config.toml
num_hidden_layers = 10
intermediate_size = 896
vocab_size = 1024
norm_place = "pre"
rope_fraction = 1.0
attn_scale = 0.247
parallel_block = false
init_std_qkv = 0.0544
lr_mult_up = 0.841
beta1 = 0.95
warmup_steps = 212
max_seq_len = 256
Each number is 500 + 40 x the weight over the matrix's rms, rounded and kept within 0 to 999. Layers, rows and columns count from 0. Numbers have three digits each.

# layer 7 MLP up, 896x256, rms 0.0519, rows 460-514, columns 128-255
527511519441547459551476500521500442429553509545507503460519478526506521537504472492498524480446537546564518519503520522513451468421504491494556532559481515530461478492537406519507414589482547487494521473491540470492508525552533478552463529470467537500519450531479514557536487530551508454505574507473494489534468529461501523523535529510454505580483467502504497488454535489440563573566
564569457526540507471516534480490544461540507467469433492458450461492500498500453461463467449479501518543513524455495457578574590474553559503567586506518485534511531447487480455510480471516588511463546442466491445452482536521503474473461498556490521513554490550551493506552568451474481487509463464501446490464490462520511451553477526461522511499480423479515529504540531500513521447519
464518528497497525464523542473486525498477468576499472522499499475508481553436567551492404512451462513510474459433460530524521480435567521452469510533513480564485497461496481500477458566456530483482499497528433494544515448548474548466429517459546453550415546493482475516489464474529440505486475528551445479488547511503521493546497442490487437570460468542586389429498499502492568567456
548552577443485492515510538518577515502486456512580537479484509494509462576516471498529456502480540596504541522554538442531504546488507535512492509521532449449498531511507468532483399489496549529466607447562414518521497413524510580487476498542447493520477503537469498479540525504456468415461480586518511526497473514505457501549516544489454474546537478539477546498518514525504462535502
501473477525443465460550507489461556458575497519479515516508516486497531458504545465528516440491443492484497531503489493495495495507484484503519508467519456503478524515512430411535449526455504558520540463507505487442502416491525468514512558451501511442530488467460524494505512454529483469512522519569504398459537475430497512516561546479474487506462455524386489453490415595574509513542
511523432515450482488510584477470399470516469532474477534467458508419512470465468516475457496541457536553452533477516550458524534505541497498491475503525546520471541456556460476552474539501512468540491500489531493541436407498522513484447512507566512499417529476463471502537553528528531530493477506505502517458468544476479469522486539523482524454548435552486474447431488494492523542467
524449583455510505440515483491535484485527617517472495544494517555460501536533468503519434466547397501474475529464421434510469413469483537500532502504444547521491554517525509501520497597481539500525513448482495387424549501574570549532520555560485472514495535525524575488454555456492466486496367479468553487475541607471555477545558493537489507538484530528410503491496442564516480532429
565573530425592478520458484498577592555472494432542534513410451439497521560500460528479498421489476514515482505581456534530493462464475470534480501541482573449455521419512458517502440440513423533478519499579528498529518466479482497512443518399563482525466498527522404558551498464495457510543389533528434471497438473541470451516556485419470503519481454471497491492496438535485555537519
444554549545480484485536456473456550508431444500470470541475434484465567546505564518417501533514519462496491457490541441476450485441551414457466497570535446507450561519460523466429437538467489486548529515451490453509510498533437473546471559445468541529506514587546508476574465533441434488538471544546525502434560464425573492539551490445454506534540462497519459487435525515483503539535
526484468436489513455511531548456456456556531483448522548488532486490524615500501506488500467459433506525476542497518460512445443508486478507425510485521519422452590482619466529570519512487488548457465489470402541461530475545561512563463460510481441509451500466532481464584526521493498546547496491517405513503425534487446491480441482464485491478544510519443512464509501556496505460448
539464545450435443426540543482496464431571565498473521494517453551505528510552516390507390480448531565538431559491377570525504472511534472489492515553490491548522527489560415455523516487396548508537463494522492515544509492552526535494498495446564496452499474539471484490469546492478492478540520543504460446474536529509510531562534577530484506476564490485431499506453440481582518476460
482420520527491516486439527491461491494457535530509451523493477448447514570464429477477463516535500481497502468504459520532545485496473453512535455541534531530475500449466552508487466472502469455510548525511525431523464524484523572455536474533484501463510492500516503500540559487458486513537509471488541438501505518490548517467494512531521487504507509477538464449542455489511505476495
535442482489438486536481520502521525499411481474460470476508544517488540482433392453485466489557494474510419536487448520528505474494468409497425444526575533446465552461539502501502519463471505552536522484497525556448478488545433582499479481537464435518467526516526510411463487527523487519504521512536525499524560534498543531490396536512461570523542517439559507469444459477472461491537
483472488516446506453494508456506480451488558487498459439534549518408484555560539465517454513551481498546474525546445474495547491435476447457417575590489540526533562519454427533482437553482522552528553521506510452516536439507468542569510554541509501478502486532511419508519499415505527484577483534466490512474503604561506530449522572489511558473516443515561496469449402507506486509567
494485509516536549465471498449525431448521517464428477473484503564488498571604479503480459443508495504506496487538485567550509580444501486566556544551561531479538518466522470472541491526533516438577490448467445487516509435524527464556561513475472525500506507588501429510530515520512525497531476568559531528511476580541521496490567447505509529528569459497493509514505561488538505517506
523513560568529569470546512480489476473473460458461495451446540476514473599483553516524479466440529483563545530476431474495502478418485544482481480487517485520474482558559475505525463461483493552535459483527527500453540540499539557534433466496541415468504559544494541491499458532445457534564473529471561440457548502567501520509571548495454546569453438563476572464455548495492511539517
481562411410514471492505528498485481480494488526535555503417494482483536478511446488479504459534475496479498485548463431509543535544410478460457525502475463502477516488561463534481533481540483528526487476563548504547509457494486499540525512514538476561490585484521509490525478536425464483530583560540538535465542482505466489490558523492447481483553501413568524520522530549525564506449
565495495420495420556464567450522480521478462516526531555443482511457537489483472444517535494530540509534491471506485441517467511506480487477475488555547505505489496494491486497436554523458510546486457493486499446529490512449508540514547475483550455427436500538473439462439495538476481457589499569491468479491488501494430511483492548511513459464489497481464454547533483585510458505526
480477460447488487477461486472527431487506462529465481527484547489514484485497462473526478500482533544513479481465517513451488494508567452517485527588540508483456513536536455557516486490463411476509484504522453476435590523545558541496546496507512495385530559505520502560486587462413465438572564479486505516421487507515449481497478462476458493551537489497511416514566540531490474478434
509500482460562532507474555436499438523498564466465532476536499507454550472481441545480477538504544536524500448500507479545498476461516546525455508485569530459504553460556449497494478551448510496515525508550457394482468413479540495497544511537485506494453457589526492461564506461500526491466437539491457471546481497507485526474522541479491470466485513549519441458496481554488510490537
533528421424537464521459522517417462546496513512483522542499422496502519501478504501488429510520497485440526448470431548486522525524517495457475511485452496518496514502466483457525512524475499461537521471541501485559516494542566531534504534497521495562541500523551540455535479505515525441490469535564529464505554511511526455529462521533533439574491514472547476491479453528500536473499
559442537550410524479527498517457501482491511445519502496494390510470459497544519513506514488413526564573507483567494509455462509508540485455514523479530445465528512498480533545483444520492509478495510521530482517478567524497518457488521460513514469450474453521483395498487531531473508448521515505486543429400539496433469550541545479504500498551504592441467429403462458596542492546502
574489395463475464499432475517523452444511544420504493529523505560493517496483471471490464438531496469504511526511486463474441395455510466475462579545477506527441527604500483474566498445447477550490578491471453506436542542502526544544502583505487462454497504558448490475549557483483530498502517554481437362526493513451610513476506498501470423487526476532498492489551484466523563503479
495507526462486517557546509504565466554555545496500510493440458545478500520514480507441418449543442536573489531481509558507510582511503532517436498436484531592416513420556456441584512503410498495541532470540478563521468504467545461477510479470514477555578486494474537481509466511473448521513482538573484501532559494477515474524487559539461399512521466497501448489493499499547586487461
563457554502503475456487445522536533458451520436465542523487512493501513558542486490460518402508504437518477537476496463443455544444538450523484504501511475477516511507562458514455464495485503578533553508571518428473450423492499528496527507532450495563488549557511514541508569546483551410532508475597526490482478470508546499514507572526484490473568497525424474471448552511444557449493
477380515453567490479364535530521420465546559493511478455451499518496559541515493456497416510410480500497464487477417478510402445532603448369472596579498535539479519574578502475435410561363584488460525477541435513494581485553539517497495481479545416448521460502397476457487511437396440484575546504523448517490450554432498440564552520469489583454553518559540455521413448545549525490508
474483457452520476510528550503505488538464553488460555524512516559431600528524439461426527503462451549497496516511485541440483512471485420483406497550465482530515516569577507510569504512524440482516498537554525509496510412488508535475502577463528463523522452496489591478481557420508407498559501556517468496470476455493497554593522481470450547471521575521448531449445512464430513571489
537428516515529450489461534495505465464548511484497459530523465423500468495491455496407511471483498562462499513475553619550498522470487539476540541469521554514461529492571450488503468481533484519539497446525548485518439502473518580448505546490523464492543502531544501408477534543486481539533547507521459474487541526520529510501492454560493464468479499474478521472471519488533485522479
486512534501529522525472467445552472448493456524481511540533524567523512465541501461494506536532539506478461482493505562480426490512436488502528453515516436540469512424484520457495516507517506465545476481510480476469508464551516584468504496497528412509446384510462511473496566500512494470484463452572472499529495513445514552555533486557471534493487555503504450521448514491531497560485
512476473451477511444523508508482455497441479444452465528542498488487515462501439446516415496533529552465491445462473512502451488504485524493488538456476491488493520474567529432446496506493543600467473514445492475525528488501517440501493582505508516477521480474494478539535552426476506471546462504506478471441471535525472503495497479399482485472511555553552488438420401507597500518450
580466475501465528515503494428520446526539559450544549500533612497537562481542573449417464436517466452480362545459500614552527539517480437520450540507464495469511479540517563540496555408514559469511445581554543523480532464526499444423541468433509478537479513502472497554460513454484563515564444511554502489482487574546507425574478518478584468459585569541484478438455453554541501482524
541529503463523569481472558495512486436504521448507427544458478510497531507491451498539467474525462446568484433513415458546439529501419471463525544493461472514496487551553486479510526448447548433483524453475474541470517480550467566553465480593519504544403544546531501498480524487465483561469513501497512565555502559465455559452480508522465462541467445481533579497508483527478430474527
536521475443517472494526489521567479536458566501480490442466469503503519516463556503522444476477515469496484498508465496528478490534469533482502544509543517484447477539526425512554544489510514491534530533483494445534448514507500490513543483506530471496558546442503532515512501529528511476489513562537520482510517536468549445480452492549480461486502521472448480446425503553489405506496
503489539488499495425519547471485434512580555491464495497498480497489443518562427457451523449509464522478462514512538511501511554489461470493463492513477532412479586448508479546509420498450396543444498475560480481515541373494523531461532526516515512499445570517461486485541568512458449501547503509488408502523446524579485529495513528548528462519569466505438526482523516480476526524521
527559480524542486481429475484506504529480505536533478500531493514510531529484467433513495508522563542495519512526435510642520522493498477552420539449463416487485520476514481515513503431466458542589565555530441541523531521544577527438525481498473506488479469465432503502458508504415443480488502507626417500518440481498506478533537435461466469539612443522490571485401544493492478563477
477526557524532493526483461476500485545518495437524532507492521495405545525542483552548527463509504458569480557511492537503538529411520554457504574479516506451462512467491408525524434435397440522508545443474488460537464494594482541544520453444436433520473523507432447540508549516481464515529526578529465501456499485438454476468492528531439487513512546488519532450582517538523432508500
534497532481545496503488536435485512572572474475498482504497494587516553503558503464492477518440493458435460501495483491564517517494484485493530472511487440545485476449513551456573479579528494505509476387488504541555544466482472477476510506468493444533520487514508514488490492484471476478533493500563439476553526456521501530562451519484504489539467553504516511487478427470522542448551
513470467467538464575487428482468466541492571422539459578505426536494557501474496469533495457473430515479535554448512460539482500447489485512534586523479503522448568533496429548478528482476432567533531501497486547475551485466495533483491403546507520526540552591419526445530514455502475505505488497533571532407543589527483454552495559426516473524558436488495539543519509596611471538537
475482486470518489528489538455526466482516516451446535517517530498408489478542484506558494478415496475551482490505403571558514433455562529535444485493480448466498503490469487531505469496511491506560549492481494478527485484490509436432513489470496439453479427578524448491613524502486507493494384557487518524558460624460516458460489465511568455521510440513520508453471469503481525487587
472516505495537545469481513509509501549462503501472510531450482487498583498510520469463455468454509437472473493525473469459505528499459477495504489534544495461464479515568505454446480561496477509490458451512568504558491508462476512530567489465475460500550464494520511480482500510429447493468549534468467457512530472473499531484437479528499506511501531472515496505464518529499486548467
558388462410554529579515531449507540496517521553401462524432495532461509519478472494467547488527504557526518427500510443464508570558516443479507513507500477545478464522509502484510489465497493518562582417490440465527518510551566463538493472539539466427511476487538423456475500478425463557518511475496536469453438504534479498532496524437485514514518397515574472513508473515557462538467
545495509507433523444458441546547401545560454506449434522449474517465470465440500536501499439536456500494480511539509500475428516475489520505470501484533432478513561512474428486537511504528492477530505468474440488451452494446519541490441577537441449509529528610507535511458540513476497502510543501531501487518554519543540547542489458482496522532525487487522455484553508557514583510553
482530499427426480443477550479537521496470555527520455517565479610493497435501498446540483519383534511528448492443496508558536479515478511495373486567455493548452579498462518442486508507453494533534552515454506512430477493501586453500502511517534450519512514459516515480534474451511476424493512582473504437478482502492496431491533440537431450561460571453515476511506440572518562491461
501512470463484533508493559454434438540526486516538539535496501456473519532578481484498478422458513469510427502494453573460538525546443552511511546553529494428505473462535467452564488476525473499534448484484521486542501512502579463445537455546549467467498532529534408466471505511443523437546437519489495446478523491567488500481474486454509447530528487570534467471461518494498525510514
554459521489520478469486452478585553486474466522546506501477441522512534508503554526438440491469573565442499471519422559477471503473516507501461512510470516419456472496541546520456524431433512492558428453470548452473501485519522608538528543483488552446533480463535489481456533524489481529564594497509482444432510533513542508484530490580491488494497474456527559460471504588488528572467
519480512506489453512492441437480505471531488488449547511470478520485472554474462496480489451472502548483510476447480478494557446573471551481510484444536496440487473518507442503444406461499529524494462490447426546546472472592434530518470561473492480503428504500499466452469447431464486428498493509476408516479449539566483506524482541477475520556505475440475522518511511523507497529497
565525523473413543490533547410595493520541568452472545551523456539507484554531505515555527564537462507565535504535473487552491491519572444539458506502515441442439492465513417465509467531476474520501461483533551479433564493466544597553521443444547505533572515486449511495559520493460524472546510481612428367548472537512493418523456547517455548557548534469521466559515481495507468515527
475480526499460600493472522464539561505442429558540516487465468489455496495440443494500434517485487455575487461506474495410466498532457437423483483555472448560448493466446496537486556544441462536511526537531505458518482492500496467521493467464505505527586550519504552501489513496504464450480500571504505537485490498530520555465504526556491447516549437523462450457492544420504515510574
504463524487470497466485523541467544527475489403506465531480498453505523504520453522509472480489496491507511459474538557472473488523519484513562493515496503493457584469478491473443464501491497428521455418503485468528469453462517513472508466472479492502507448559472517517534471545429532475531491540506458501456490574488540455554496534557508465518512428474521488443417507531528523544512
486519567455471479431512510482515465456583487506510497505491552528470538525589522543474500460519483539459501535529482527503468547508494477469495524513488424493504460491484465459534509427458483524605527501477506540578526410604558478478527493416477492516442489512445499515541470523506517440556533474484491449426441480554565554518561473510444468501490484478506476519485498568459478453504
504520523472536503472517561473525495511527557486527492528454510496505534484510494481579486489459518548506529499482445570530528511517512527479476567453553449483461492587548482534468491535504526517498479480593524482522533488491525507508529525477497456532474550521521561425607523561476499508482435494484492449477482504546520517528493546408432492540510453562549447451459455546471537539458
500484444490506575471519404531476550458545472417518491491501500581449461572512495470417518496484450512624485573462492601421489542530461473515417459495531503432494530525483532435492553523490506549559472478514580544513467423515541511488459583495560449443453498518484432495520464404485512509517527450554535477395432540527586469556555454467438537524504475412405481429500534532485515504517
569501516560458498442526513503544516484471538473414489503455508532498483522557522545457530476487520514593488530495433521457504496511478446470495503554488477565523522471495529446504506498510504503555523530499434494532553498527492540511560450447461488410455396600478507496476520487542478472512471544475462498497521504453499514524499490496499521511538502552474426420466499480497480482544
551551551513407503462500461502510497479488493535488527525455430518517511506502586498449459451565476523521521495505458512495547481521570459454530538552492479510492537547507476481496454453499593488481522517568464453465563493502433544510526541574482449510478461576546485542432490513532512561545486539476492492461501447495499462504563547544462552538520526553498562509495519569616531530542
498492494482501530538528550552595471480506596443394418509516531558479523472558505434483463492489542551561519562487540521537515501423556459521490446508544447489471533454462525545493488444502519507510499491490445527531554512542507459529570420455514504482479549491577536451449501533497491430519494507526511495537507554486598488518541496544547474507435478528531520460476501559549483467450
# layer 7 MLP down (transposed), 896x256, rms 0.054, rows 460-513, columns 128-255
531586545477574516498536514509515482512514575508586530571474533449448527525536438517506475456506505504516501537530482480508522464502435497492401505552568440461524527485512530583444485471467550522475439513561536516553477455527446501512536483529490499522554523466523488471490499451509533501514437524583477560492452499524416458488491530395459505562559488489458566446471522547501451482498
493528490471462449517539557456525502443446545528517487497576587535527525542501488465519469526527473451497455497485463515490514546478482469527504505475498485481604563479564467511451607433527533501547516480396471497468489495547516519562551435586473484558537527457542586475469464505512530456523555473501527506543535518547494459476477522527482533486491460460446501516544491514473542482462
535431557526548555429558539508483565533499464437493431473497519494521480490498526455470501532505516484469459542551524564468478537489463507572504507581537464450485528449472483493528521513481427444565490514535545486491471429527554494488484493499513556447484428509503587566477455525543396501552463463422499543487429491520473517538425483473527428412539490492469435518513465501489538454471
514529516413572563484500492427552465448473446496499515432532543562483500435546481540559472451473535510450509491529520563457526461448501492499526490559450472592522521541468511555477513515466572489474467497493440504545503438414496564403389456516571465565550462534490560555516421460510484496505463502446495540451548490481495485493458533496501503464533590525566563421470405484487471547517
525420529452400519516510525575470441485530551523578485473540454511481531403490486463490429400579516458520496482493471534482518489478534524512484493433477533537585472528508456492497574524489514446462520470540550524526546500543496472452446540508461560489543515468513552524497528492533545479494418520486502505477428537488537531570523515495540498527538488531488506568451504499480548475498
502489465489424507520528489543457471580524491509462497560471446515500524442483533524456494498469467437504503468480526496484518476461473521455470532473462454489610494526537506473449504457482429503506485490532444543537509470523537482487500494417466504566480515500542512471517507527534469511508516489476490478505566504444536530443477475516530470479431502501495490517506487517532485502473
408460520477444500485633491541447464451397550520498469482491525467442514441515459558507446499532443514498470509513462455520501518556507503478487485459480586454566540468490443517471581462476467517385537545527488450526517450504497442490507544499410542491510527443542424520584446464370467515466423512461497555532496502513558518487507525481469501502482522471558489456478556551483498479479
566505519508521465480526511479507517454516525571533462475561525505573533444444567475528464556487500518477463471517490412481530512502545507497530486470439444515485543452515593510518456541488532478514489584506424497457447485472552470594504520494448518462481530452524520545507509523528545541517502542502590528520487466462470506516522440525534479506478533441488527433458471515570519566505
514555472464516546474550539498503519547500514493484460506489543447467452492544514483569485479490488538469486523520457560461429534512540495559408490512496522420558475477502521516515475523488495450526530490442559443523522510490488500492576522523547543532523635473553514521429524448483532571422467443473539436495466493529503516456510527592540491496507477519517492603485434453459578550483
452504492599537524452483416475516489554508528477521509508523426512460502470486457542464612457547531472554435490532508484407508480519516473453498570447570534530538451487485504465547531436415495509494464509499468577508497588496466500492414515497472541503517498541421482534523501540590509518503509502557451520589406481434530458478432602442544511527449479514443456533516493517466477506450
478469484527498493517546488528502482378445527506485504434631498488523510505488470540483513525490461439499486497524497500485554565537528504524531481468515517432621547539488477422486525545466537498481417528532448524475487495501471507488532513447552518500500469470474514546529471507471519543468495521370476524454495517481432470539494616520513503477428558475512495504480523477512515494455
484482491520507528562498531562446502463470528506556455553558536502511554600467479463527507477489554478504551520542536533535486470466454470462493493494481526548557500410531545516500461489469494494520465624488458504550458517492430528499424454517524469580514540459488515436552555530553463466507546480467547475468504447535458506465499535494491503510560451537475509493498555432527518452474
543569495519482540476497497492520540531533477500447442416534479438540516491560542459451513468511484491554499451465451437556520518468518527487544529542487479523523576441437565504516482517537490577593498542443469525427522512565582554517494495506453544487498464488462462398402595460501496533532516476403498548486520471581577516515554428531456578486516526550473493454464480580534480465499
543501515563533497486506466576599554549532500490482450455634580467541502559566511496567493524502514479478529468465429550494583451549441485542497582534453454501530474529498432488477499519482468483508516449464531605538503495488542472508492610433505506498425581509496473479491435483560483429605550569509489483531457513476489529450497527504522541455551542534460409500532511526560502482465
534476458520445467564473490467421552423489558466487499434618483537530508481511468417476477553522533540500489384512466551480529491487512478523487485452397477527585539483519539551494444507464533513454512538554494568563508520475483497476519484463525505514569529457503508523515511483591514512548460429474486538480538484517482458527503525497511467481608504472469490485537505484492548554520
599582464555477411549550499458555527480520552538482489474526571505478541417513594541466453435477503489475548480503448485535480486455450531514471573485486411470536499476393526481494454520482535503506515556522464463444506491555516482451476549572545524474487473478503568570475502536448524600518478570551510562524481499425487515512528590541572469545496534411519501430521531545519491510516
430485506551508534438559464489457547526477488544481498447454490543544388458515438552520494518457553437440519544580458465531481446503478538541481524529503529466679508516499500485470519518520431478455554477500472472551506470578509532489528541539511494492517523497542492474497473528573469497486466561470603515498513523472559529479549489546517466516525461533545519501530481535566490442477
415471562515518561509493477421481482486493475500542526409506553569483496514480466478532551472456436542482526495495510542539547443539473441511501477515523508521663482464518600497570477458482481536468563475491563561397538512494484498472481490461478491514463489513541512478503520486543499495498497537518507499454548509508470508542530598475424514460480482530577505522497515502503495485528
493508517440465496468408541541555494487467484464511501474473490400572550466490453603454487477495434521506592472500486458490522503517493492421474483508463512570459456544509503466425506415507498556457554518465472521537504456550480472513502468511515545444453510535509477461456459521503502465534538521518526561524515520482563524494489465562485511499494512473487587508418425501460484493446
487458548401513557556551544523575516507512547554446481343644517482467542474537493490456538545579505469515493455509480478455500464486534503508497538478454538478609481496530531456435508477443476475492457574529510522507496439474494449517489506541517517506428485463518486501475485531511590469518491476496550456484527482416492548447491500543535483480525505511479417499524498481521439471477
503470494424480516463510541480463505599510473512474485488520465467521545519534470532489498596573497542507545489488485441529519479431531448526530486555543502474478496527523499461537485497542488562515488542489493561480461536474469456476515511522506519432510519544491478489432543506448505459499449376579528527482497482544461586515551499575477570467454529493544429458599513448508468477489
485511538441437515537499518494469521540480472522495459415526453449501543450539538513555472478493469512519554433464432479515489461464527505476531544430517468459662536485511481497554543534469533499439465496486479503539480551453469553449524515496509514514498474492518444489520470508505461492510547459492491509538557500470509485487438462530510420461566487515518434496502447510468459412468
470580520426447470436549522499540494535544523529466515499498522439430567492503450550591539515486540504447485469438367462474566483479474503545534475564503502421604543481479464418543488538522476433473497525513423501621574455528453499498514447485484485439489467482511444514475534472471441503508500485544441469455513523474554489516539542447545457519471595519516503478568566484495456505482
569498524531491469487572575484506423479487455517447449530514483484496483510440583539464508478480469446476513493555467535544543452484468577507477433459496461472606521507553549437478461472532499556495553543495482506405451557537538511489521474545528539491485460482501495556478446547552487480481510480510538512414514515520511444434501506460493445484562510520487510478507534514471435487529
424483482527427560455453465532560512535491463506551552541489486477489453531527543586536509486496531512500447549559537469412533478478438461464480544519560507521468455472437539474405544475462527500513441545539563473477473543504498432426586505505474427546514499551443456563451495547450460501449462572610490487513443572452482526569520490558547458523567498478539480550561469511441518545497
452476476490526484488521515583541508523516483463452482530540478458532555516496418550487421542499495482471552446539488508490545484495491445489569516509541535483410440545449447549439444494424479454522505497516433549519421509527520499457433563482498479481530502471557478472475401451494455557559536591478469522497529537462453517527454544569471528420614512448444463482570522561546595419504
492545513514562497533493444486493470469549508455537452502515517489439521532483442500512507485528486458446539395522513458442522517571545444479497495539513461528595503418440522577499439490513497518495395515487553514506507530577480523514535565395524447507520479439562487504534523489493455494464490393473511488572565458504528414504506550452523547543536548487448548477536519475514483509509
508458419522479488497534490477549515536481486462498467489454524470529501567459518493456414460505507459479506492542526483472450522510452526516485479529554489458556493511494562447470523556492469507559518520399510544533473427536468467564393550445449473492459505449486505501520456482441544451555467437562500485530465497484519480445425497455534504536485593485415535488411450459486527548499
482444481458487529451508453470518525493525455493460520521491511496467510507496435433532415571502446493427438449479496495462483477434447524431470489464488485516426573447435502517486501486548517475447551467487483556517481425503507533486475493479527499530505501521461433524534473484502472482517512474487462489509561483513488489439463568545480533556565539462487567432460544450534487456527
492473544440473484568484496535524491462518511493482508570565535477486540449414470521540498548546536538512472460542465503497493473543499516518520490508432470515590489551468514557506511504528515510504481476478515468474451625503462543551500467471476469502550491428437488459576550533549492470494478446478493561512549511508515577516433452476522479408474510543563436605501517559547501485502
500521456455497499532459485508499542414512486538504498488510337501416484453506442509511497515471491508485577471501470486484520531501506505490508472499489489532145524476499434518499488535517508467490515410443513476527490539496471534490477510530514542525469474475492480514471501515491467509517522496484473530524547488478495526465488503499449530530477463460489532510495490478446508526472
442557481453447503486519467509522469472513477537512512455483509518476429463534530482560464394485543503470548538490513473474507468540476477534461452443542494453630504356497496414546447466517462491533467580499580487575514488521515510474468526491418507479504503490526451480512435553486415544428506513503499495517449460537559514506449482525488479492518522453462393468496499475550532636516
475540548444529519458532519568463539532476506482510477453465532472525453483413489524567481476511537482535505461501557513486487532512531460472437456506490507521628525458493492504504530478504467526545501517454500522502514454503508590447492523597508515487492520443510502468501498478550542499486421543497476455489497460431460491470536558489428458483544463495518528500500493490471430505613
475507495519479566462588487499432524538517482437492549428525488481554374514499483477491503517510535558474417625509476457484500575490477500521529533419452460525555450489558524553540467503480503439506571546486446501542509550542485431463543505561556523531507470499554471565430468493519567568554510496460471487495492507475531550452515418466473488505476430410526392536519488499497443466505
510464494526510520457522542492474500522507520487521465512488514453610447519453524536562583508521531492529531483465582504557532529522547505526540489456503482462481537490528499486424609540469570502511516511478475495538579508549611481514502477464434509490461529551533496505576486476567482481514535489533444538544522529464477504469430486520573476439402504512510469487472399595525533520427
509526449544449442531566547541392516602475506489496538536485554517452490490503485548522591548509570478464489489475544488420576472479498549533460488509440450488507468578467516467582449481505481512414577446554410508510556550487548445480532474568408555563552536504557512484458512506500470461435480492540470571497447481447627517512436533488508527426513514535523521518523518510496469464497
500454523490529455487565529520504457709524517512513495497451443540507532512550533540493528472488486446462488471490485488476536488489475500494508540474484539495699485519490468496539463526461461449509492458510515532496502512511515518523525501472512460486487495478471536515544525486481521466518515475496525458523467453524534464439445524483547459494494537572498442487537486457446525466463
549449508478540540499473555460537537491513599491592508591495517406445517492535516509516456505485493488506502499537495550446453519516509459472473437547568508534415465468549517504553517403442495516520509442510519486427413477470589444511532463496512503526448495510486495547510587504500472535492525499428485469492451545494485414499574566534415551457500449482535446449473519524482510496559
428484435443531501520482528552526485507510478432473548454555565523439522488573520472475529492380443529500536574447451535565501464507565501501469448502518456516617456558501506557464559502483480463483500503539471468532591481481453467514463542486505555439502498474488511528426549510477512481473498445507522456478474525498577496591470523528454514547487530477523497551409437499487581444574
452494482498514528497504523533534480662528468515546492497480507524494497524492484485487463463505492470485512530463490488499521495473482518466517517504528522503746502522529518496505530539496458526462485482493488475505487522495497502517497531504464511425487491523493496505464531472497523447529493502483519530517434486499487451505439518504540484495568530492497478487474473510526509493486
545457478525511540477422487518499501555569586498502460519483450438522487445440481529502555490479528474436511522491507484508531482529441432542464505467482541485523462577460488532478488532509508471509544508508516467460432529467415483452480556506580497521586527500497548453470478540500561514489497533537530527498487492486498509404476510457537527482506480520584506522537542499525561446515
446505460501436525512555491436517481548493524520491465534490512518609460491480429476426492448440446498522462519532466473496514474496481423451512482487458545497614514530590484506501503550549513473533478539499445506502510502556515460580460553427515434547476540387443491516557530465445568457470541491520538481455514511488457462511473507541549561461519473450431530542456509476548513522520
474479438551512468573462547522471433487517497484520481521496424434521508462501553503479461499544508534532528472500525510465467501499499518532486500524578525606561534527539534464410535450492503496493493488501570416466426489456581483543470500464438491538480535513522568474554450532535495527455487447462473549488489431521532534538493498514575561509453445523516577430467355486481530480491
427495474494524541509527471480571444504502493526481517446424509450525451523549523580490548496554552531441458540475524444439467458486447528520480467484477509487535522444534525468526417527508516498529435447525481459496495473452546505379481452520518476451494479540465494521544437509508520463481484457498497474450547468505520458473544476481540456522523438466455541500561528510468503522516
587532510518498463469595458443539444526440535509497534486477439436447484545471528530495473483478449540496455536485512476535504529467453540454566458526551463426547548510458562459492543464489468522544493472504444497507457513552454513508475442483477451497520555484530620557524495499456463387500500427541504542501502436452519486493471555471489472470446524498450542445413559516494500573484
507471561491543517494464500541491455550479444508406565529502399496399501505424565469521531497509501559449437499491456517507465538577500493540496508468448529522438527549459444516511485443507494454471505489477481540445467464491551508520447543550493471527503517478532548422501515481497417515527471499429586548525550548429488530540508532477529490467436527441501494532513556508431492572544
504461437467554490499512450399485499500441428543466461521486527521439580454562475510473466497451503481446452425502568479542489522459540420518469565503577465500422407469482475485487611541629550413506487483448546538482476469527563513520452503479569500456457517502508510536537538576501483528569498493447573505510517532443495502469466548532616572465461536469553426533544459448541510555551
491446523549429512450540444464492527510439429452472547458502512521482569490498449467495496434485506483444417531479466483435539471603493473510449518442495525450506428532525519477507537520497494547482481511431439573458463586422593559472530533442460536415513557496440475508494508475537437523499481532506462478459458534539502475512513480532474506536533542519524549529496532412404455504502
454489445585454465527548501489514524513560512476439502536486514527477500469555456484483499494489467492484544447541510541481532474443460479542468515539511510527666493490448503497522556455505501483470473509489481507504501534551473481493575556406504525453519474444528447514517541512539478531471556552471544491496494540452494530452490503582549479505501483459500473543489503464488489509504
632532501465501487515504488494560442518480541512536498486525475513523471568470500503505507506546504418462532529533490567457468589556536495548475461527565478459507518452493485571495498509469550513476510566477577516556510478470508542471491442497457466513539493486493499550494479506440526481478503425522478517506524557507497547422514500454437542422525458449557476460550546515489485512490
499477533530489440496486521461515466611525562475497535535475490548572510450526487496526534453631533475474475407458445549460466499515546461494456525523468503489604545518520529470466494484486477490501547531516567502474552455508467471495524513457477486510586520480495506520550548478469459490490538476509461499503527449477493534477485458470509470483490520465558521512535509503510549557534
516510425546467556522437399506538507437462598497479622561483496500542484511494482539508561546517508568523525479512559533492557416501577549503473542533555481568438599516500446500565468473503556480466515432526495497477486570451480563577487437507477528555512519511452523536541507501498495469461555487501551539538487508442524427481521518497527540563552493569453499567530572551567494567466
503449481489508508473453469454482550481464486547505498484520445566471530472502491585591419499497567434483427473442436481527595546541559460441522525475463513462541431539505505444514481479542493523480479502553446460552474504529472508513539513472484578543453504509423478447492482518470506495502495595463486599553515538490539530512473469493471488517490552582475511462515520477501458434475
503454488470527498464481482510478430448505414540490436485564593497527418519457481466454471518607483539485468520452538477489533476536527537439467430534510522507582532518536498447483528433461484487442510519506549474551526501511459506469486487522531519544483531560506471476572466473493468511520455483506494450483499479507495524486489493510490448505493488513524523473506508527543529499527